python train.py --norm_place="pre" --extras=["some layers without attention", "local attention windows", "gated attention", "value embeddings", "hashed n-gram embeddings", "an embedding shortcut", "skips across layers", "capped logits"] --init="normal" --init_std_down=0.0 --learning_rate=0.00223 --beta1=0.9 --weight_decay=0.0
Each number is 128 + 24 x the weight over its row's rms, rounded and kept within 0 to 255. Layers, rows and columns count from 0. Numbers have three digits each. The size before them is the row's rms in percent of the matrix's.

# k: layer 5 attention key, 96x96, rms 0.172, rows 89-95, columns 0-95
# q: layer 5 attention query, 96x96, rms 0.171, rows 90-95, columns 0-95
# v: layer 5 attention value, 96x96, rms 0.215, rows 64-89, columns 0-95
# o: layer 5 attention output (transposed), 96x96, rms 0.186, rows 64-88, columns 0-95
k89 095:095115174136141130141119118093109167178121125103125141154097108109145139106155092102106096158111127134089145085114112118115132124128097127114157110082146087121134142139160147118174130122165098152114100104118160147164155130107167137144115121144117097147128108080189131147126096151103125118
q90 067:172162102100128118118178126127121090114104124138139124093112143131120136194114119067110112106138112170171129119102120147139152102123094156118125089087100165112134153119107128171156127158116153101149147075145108129143120113108167125150134138152130098147163142119121137149123146130164105147
k90 110:135105101085114143128115163177159096111111133134134107115159109139119111104126118173106129158141140119151118128155123110085136098125126143139088116110132160162135146070104106159148116172058127120121134103102107098140158127126124118152104162141187147145107155105093146138120153097150137133
q91 087:101090141144140090138107133125123156158127129077117124148124116127121165162159103149107136118153144104109103143111129139147059156145148152164118113086138119128162127147132151132112159105126111109111182115142114108154153108140115142165137099107128092140108102169166100129093118117116188093
k91 111:137087159152100133109106100111110123144127145108169137157063088141128152108138169121101110156179153148092154121123133083131163155150162146156127106084112118118150109118192110108140146101153085139096121132159133124126108112104108137156133120106132113124156151096143117122104120121118157121
q92 105:103100139157140132118097108106145143117103131133109115147107145137170139066127151161139133131135141120103114110132148125116127112113155136161141129138134116069149133059100148157144123103089110138124156148125104125147168108150093152182144138132138142102081107132162144126129069152108172099
k92 085:148132135113085133100114104097088139167080152134103176136087120152165122112114110123164087112173170125155125110169141120152144164110132146145121126118132131178124118164174135112089120116105180162129153099133144137145149120102104123146099116121132142138125144123145111131152138151085128094
q93 096:123080155132109115149120130140096125116119127129132131118102087162175135088155113156142127140137133130125136128166153092076111125111151141163170128141156128110143114139134154132151129098123103177097144117111147122139155128074102147152148140156141132124139122129115155155111096147040114081
k93 085:138081157148081109112129150116109185130120152100114145117073137108144160111104081135122095128166146096090095100130118125098142134148174090131136103124155109149145097155143126097129153129152133146120146146136123132102134073111099162140088111140100153132137147149121132162102161148105135137
q94 080:133130118117075132128145150141117133137128134135145131101089118084189153110141081148110125134101136144094090120135110135145104134099114083126156123128120114135119063165115110189102123154115128117159151108153147155125139117126166152167150139149139126085121141158146155131120099185106115109
k94 093:133147109073137138127098173156144098119153134116133123139107089138118121157134111121133097093103133118133102159119126107109121110135176109136115154169153132165199133146133135112118146138119154133120090093082124138118119102128092128133093149135144179121124189064102145136141140108138125148
q95 079:139187115132090144107110133141116143107111102160156111145121121138112134108129094160093119126070128122111167124141125124139132133144101136138147138127154138105101107102126128170143106159149113173140102106112195120093131118128174140116161134129125133133120059138157124117100071145115098088
k95 099:127137124137104147144128151124172112127132098107129117147125138118143111131129130103123114141062139120152126115137093141113098108118132115118127114111121118137159074178184132112155139127119122182078124190151129142162089125087152134079149146164164107151086151154142120148135128111110088131
v64 081:133141151123140121107144141135148112150127122102110107120148117139108122175109163141152167134084132123130093143137156084124177142097175146157128126145107140123108159113166089154152123142110107116134152135147111096077111124163124067093175144124152111111138129117132123125120150063173133146
o64 092:129088157101116103140099096120098144152154128158108142158129144091132116112113109122140125152138157139122135111165120140130114135129126181134138140115126133164135115123121155125098125138108117126140053131121147133165155109155125146133164167187076164101099117152142065072145116147133128117
v65 078:142144131133073132068117128138114107127094152146158141155122151152091127154177130122132131145142166144163154092079134142122100153173082141117099138091118131112122120142124130119137128149141133174095112142166120117099162150097138118169121109118124063147126088143150139128108150115097130136
o65 089:113183093133150089107141172113134133153160135099171145122138078131097106134106138139110120140088103116124166171137132130127131155103138126131089131130142095121146136129098115073140143093137142115131149140170120136133113111161126144104069128143117164098142091149108133123165172178127133132
v66 095:104108124146052151154163140121110129088109118162110149152111138130134148119154109145166088133135114127126087126120148144171127124151093095117115118088096124085178106136139127073114129116186125127143129131132138138111108116144149120154104133123124191147110121157140130130145146084095106130
o66 097:161088108161147133121154117115165156142148144167137131112152116086103118105106145107120107140152099131139119103126097123081147133122098088129139138105125140160133151134161151102130123148087117107111081151167144114169123131153141102102141158047137097115165152099147140122138109124147105159
v67 078:124144111101144112121143123120113148138127141134113145117134078134133139113139172160124138162112138182116157112135130091115122098115164100149094145168153146167094126140117123165146133131117115139109120127109126102156169164108147112133111137113100129137110080095129061129111125176161144203
o67 081:127110152085154159119138147120108128092156114160143172133123156106125109160120127169129119153113151143135128166155132161081142108158141153115105129137112096149155135148129147112134145157098109125168143105163135112099111120119129114166060122126094128158115114105119122132096105149116152047
v68 093:146142161119158141125088137139114121111148113076117115089187117122161123115124129080140082137119185163118159081151110121135124092123126145140126147165150138144114105158146120143128148125124146117113099170097124107111151119158137110110114117128137098090145156149134125130152111200090154127
o68 084:133165121113147116114089132111146131153155138144135156200085117139113170101126154122099175128172097105146136132140094125096148126105114105128111093131139108079134123108126139137130122157135138114112110104135133101121138145107078156116149145154129183144107107125136124174098068096128136155
v69 083:153139101129130129124100134135143138132118138116116143157123151118158113123095061126119133205126152098134127129164143116110154139121121112118120151119137095107133138132133146167112072109071176103115142152102111129154107109204111115094125113123108099161131146130170111144121135150099097111
o69 099:182102141114136120097117117155124165116143133093142144131145126142113109107128129087175066154131115122123148075155127084104073120122150121128123131148130118116109152143134113136122148136155161166146099151176116064103140138130123136123106098137109129070126136140122146100153130099156163147
v70 093:120135116150108125112121175129118137093116133158142111168167169077121111079183117154124121149157146126132154164131118098149112135126098135131101125122122141125151158124117140079091148131139149123112073141126101130091138144131107133165102135115134165151107165140121106155147163130116083070
o70 091:093149158113128194140168107158162114148149117101168100152119106114136148135096128094135131125109091123138124115126107148083117158131120095134141130118132142060149094130159125136140137094133120092138143140119094143119164116106164172094162102087108147129116097117143151107147135129110137173
v71 089:156142154107178097088142139136126131140155128101087112121121124140150104157114108144146171156124142130117130134169124077127155125083181117179138137141096158122095078144196126132129130121088154128123117113116136099070139114144121086104124141135092113116127118149130133129131130168142120143
o71 085:144115154098104140118104104100147101148106114142144116140120113165094104116146170127140119178117103148138105124139136145143091129155095116135104175120097086117169161131100178147101166105132135118143112107170135162142129160152145089095118122193139126139123100102138127120132119115178099122
v72 076:174144149106147107072118108126129123163102155095171157151086171142148109060159110130149077142124104114145100125138139079137175117131136129105115149132119131088122136143150114111120099124094146086124161139140116128147128106146126135113119120148119158161155114132153118139124131147097109179
o72 095:147148130123112143119154156122128148108110080156131163135145110085106095145086123129138144171143134139092133149166132149140090118080108100166088109109118124082132119148162112179148119122144159150141109136144111157118153110134127118100105137191096117101150131162126087125106158102141111148
v73 082:118079108141097126178137123123130134142118145135153140127098144137116135130139142137116106152152110108106111118152146139138125129149092099089120121158089105106144141137118114044132168132142109137133103145132124192169093112082137180083146112140139153135125127151144104121115102068122145138
o73 099:124141112138139105135136131131109138102108146108168112107094130132104098142181138189142166096160106134131094119093125179106106114127140120166101121109076135146172121149110109145150153119115172125088151121140140093149147106127123177126122108117166090103094146149153152108126111106098138137
v74 108:122106172130145134119120123132121141181123109079154123110173113122157116114104139070116111105124140138138132115141110110099134106098143177097115148164149156137128108107152109211144096151135125104121128122123135098147134131169123124146159130142151110071117127142130133098130072159139160150
o74 098:101153100095146114127131118133114147131154137186162108181081128124109103125172110117138108138124127101133113108125126090136142129094141112094145148071126156132092132078117131123150140134154108152146122157123100161111135117121133112156118116158114094174145082185144171125093134154129112127
v75 091:125165130136139118083124113120124131135114136123117140126131160132130138180107134140114179084122150120135130166110141145150166105122154197148129106082097144126140180082089107172129084123111162134149136090127109111161136161113146130126131136126100101136149141091113166107153161145156121136
o75 100:091127117134128109147131110146143110121150108105166120132130101090119104144077093095172103150106125128152138117114095105148167159163166123139130111177132142123101137099127129176135123158158106126147136129155107172137127102115081174120111108151161137107107162143166077153131111137132103109
v76 086:130110152157090129149134120112122104106078158141124158110113147144106150149171112086133160121142134122144138152104146146157127133130096172120086116103120119105144191145126113085154126119156105142119125107140110177158103142118138150099111111107134139151141133201103132127122163072136112106
o76 091:103142148135126141121135091137128135110110159113136151130135096109106137072139169170130125138127178075123092138145175136103073151130165074154118177164132148102126138104140132122133151142129101130155114102109113122159139122127103142114126158119123144108123147123075161139097135154116073122
v77 093:107123102126120151080090103144129123156103106109124138127122134138178078119093068104122128125123100131131084127097167142140126116139108130116171110106100132096178077140172125133114099127109145133126144168118126155111100072140139144165141145141114181102152156132127155140127110113131117139
o77 112:158141138127093134147114149124105130131151093138117140137148144086121128100116117064139167140156120130116132113089115114111159131146101112149134145181137162162120176161104163092120122109161148106127085130146095145133158143124114129114132131125155077129132107143064116088124164098095122154
v78 083:138135164124096122114174137094128116097189109100080111155134105153125158094184179102141148139134091133111123086113112141161147141103131125148182137116132141121111150119125121125177102128161107149122144162096108106142093161121111127102134138130113102135148136121156113119156119084130147153
o78 088:085157120168153112116157130131135078141076118160141099133156106100145151134111134135163112131100153119122167111139108165080107146123097140086125103147116142146144094128127148169112134139141105141172147098108147078140108099146145097154179143107166119147135109130133108117104118161148132104
v79 084:135100105138109149147146161117141112118109140106131167135061158131150142084129105121157097142148101127111068110169165143150126160136138105111122087100148100105177144141092139134110111116127123100172144148120116110158107107125148139121120109121133147127125150165139133147136126044103139132
o79 097:132146132120102132144125103138089130133125110135120139155135105119151126107166101145120087126181124140085102144085098133102134142078122118139106106151114146081113143163151099131136115141144105157085128154171156105173108128116194112113137133069143135158128154138144133101142156109162102112
v80 097:128094144125173127179152116136128134114151136091107101120161091134122092069122108114132159117138153136125089173151116145109153127108133167137110120188125125112096091129112131134115170138108168129102113150114093082092135132177126139128122159139153082138104155116140133127108141122126157158
o80 120:125148099126093168122144144139109145147121139137146168115118132193152118121155169125144151118146094124085156095127121116121147096146111106124109162104122127068121124160127138103084116132095166125144110176139104145123137098109087144119118154123186137100108126111165153110129099142096156102
v81 084:107147117132100139147133160150154138098143070155103131135142102109170121087117131130100137162131180128142173130076128164117123128133084109090139128116088129126139107103076115166135149148164124149115100166097134121160102124119142168161140130139147103105113158093131132111137124146132131084
o81 087:117163080127126141130158148172118121161130180085129152144107114125092129105150130125123103072120088122143162106092123175086136111159142151127124159107119127156110115145122092133091114148136112097138144078146141140118154129093148172140123109115136156148156145166116078139120132106134147116
v82 093:136140127104117156093112099120123109133156121106139136113111127149137115127162143145132133171145093129131153128157136126131123196138099092135149143048107138106120114139132129200147107128091114128118141117159141152118129158067115099121157075131116123150164109105103106116144121101164135152
o82 094:120142121087144081131148140122144123098114082107128149174115115166123124127121115118124152110132105128182098163123143143126092123154140135124090099147141095163091127153160105137126136148161099129145100139147137155127123109135172073094166176157123099086122134160116165141135136140124083121
v83 093:135167128144121112149135132127127109088089155168100152120092167121116135132149151146130188105135107164145137135157143135138142166171093124141112088087102144124115173144128143088125120130134126165124125135127140147129117164108149123126112101098110136154059114116086122110138162086130107171
o83 103:151114128129130097157133150160141121095131110127130140120067112121145157098124105149136103190112116133080144115153120164139151149089136108099169132140128097112164119111147128140174112113140088104115120107153156135192141098112158084125159166107132106098150100146100140159135122142134125115
v84 072:130163129133092093123155136160137121121153112134147127144123107113108103121129117135150138134087104117140136155108119135140110153144090127147091136106062116141121120162138121089123105122122162141183134118137132072083139103110149080123182121139104151135166139139141103138163152083124129191
o84 082:171106127096112146128148150123094103123105101181144150111154148130139109140127111110081103104087147135167124123135121134079154082115112112150127121134137117135155120116126120127143159144157176128111106152111178119172094168110100147088120167148143161133107117128084151129146164126155098138
v85 092:133103116136096131088106103108130118145141120135148142139111177132149143124147131085121103132148090161143118078079153151156100134123114093095121109121131152120147139130158144138178118130139068117129144149146149148137119116110113092088168098145156133165173128148144097132149154064120120116
o85 092:107160115122137105120139113113103138100141113141131111137137112134150144115101151175178142155140152128148111122125128150137135129150107166108122142129147135136110139141115087149151117096185117094060115105118122091145099143142134131091106126198108136104156157134131168115099123081154082171
v86 079:132112114106156136111124093102163116072150158139124162095080136110167136143137088113120119154163132144125127131138157178124135153118126108139144082104116149098133131167097160183135122129080145123137137178115127124159129154165134160094096110118117060137117148128120132123123108142128125119
o86 090:152117171091153156126150137145074106134106102073149138103138087122130115070154138117149125167169136104137129099152150173136128141129108122147119118087151145165130126145184121122111125127138105130102143123100105134140122079149116117101140149075130109133124148118105114160155164098107117141
v87 082:151128126134160082121124142143142130127116134099139104133091160138144108148116138150159157114124122124119156159201100091134154157133165117130163093116102141137131166154184124166118100140083126165121149125112161152115102118127140122090128124114096119141096096083124182113143129110134117165
o87 093:141087136118159092102126151143145087156152152136110129106138109138147141098071084128113090149131149091149120142096127117131124091117132120116130129116131155077178146180144155134128127110132142100127101111149111126140163128090163150133147144172107071147115134172124126152142125161111095148
v88 087:157149156110181099135126119133151128108144113132122094095149164126095120152119099115130139116099143170139127122154111107142106090095110122152118135153138137122101162119111138124085155146090174127147071148106132098096151146141123114133119145124115113091098168124116134160161119211155132130
o88 100:084111089112131146130094127127142111116130165111124141150108105114190120134134114098111139157091141114099143122149093113109142130139139127164112187121122142135119128147165154113135115104120117153119147102108147156131171112164143151126155117192149128119128122068132176123129108073128172102
v89 078:123147133121143160110149084101134137140107148088144163144131061145141133141172133110142134144128131165137132086139153123105102166133081144127112137121142116104114149145123119103105092109134142105116126105112107159132110138163114131193106101123114103155143102130141185149097100155114141188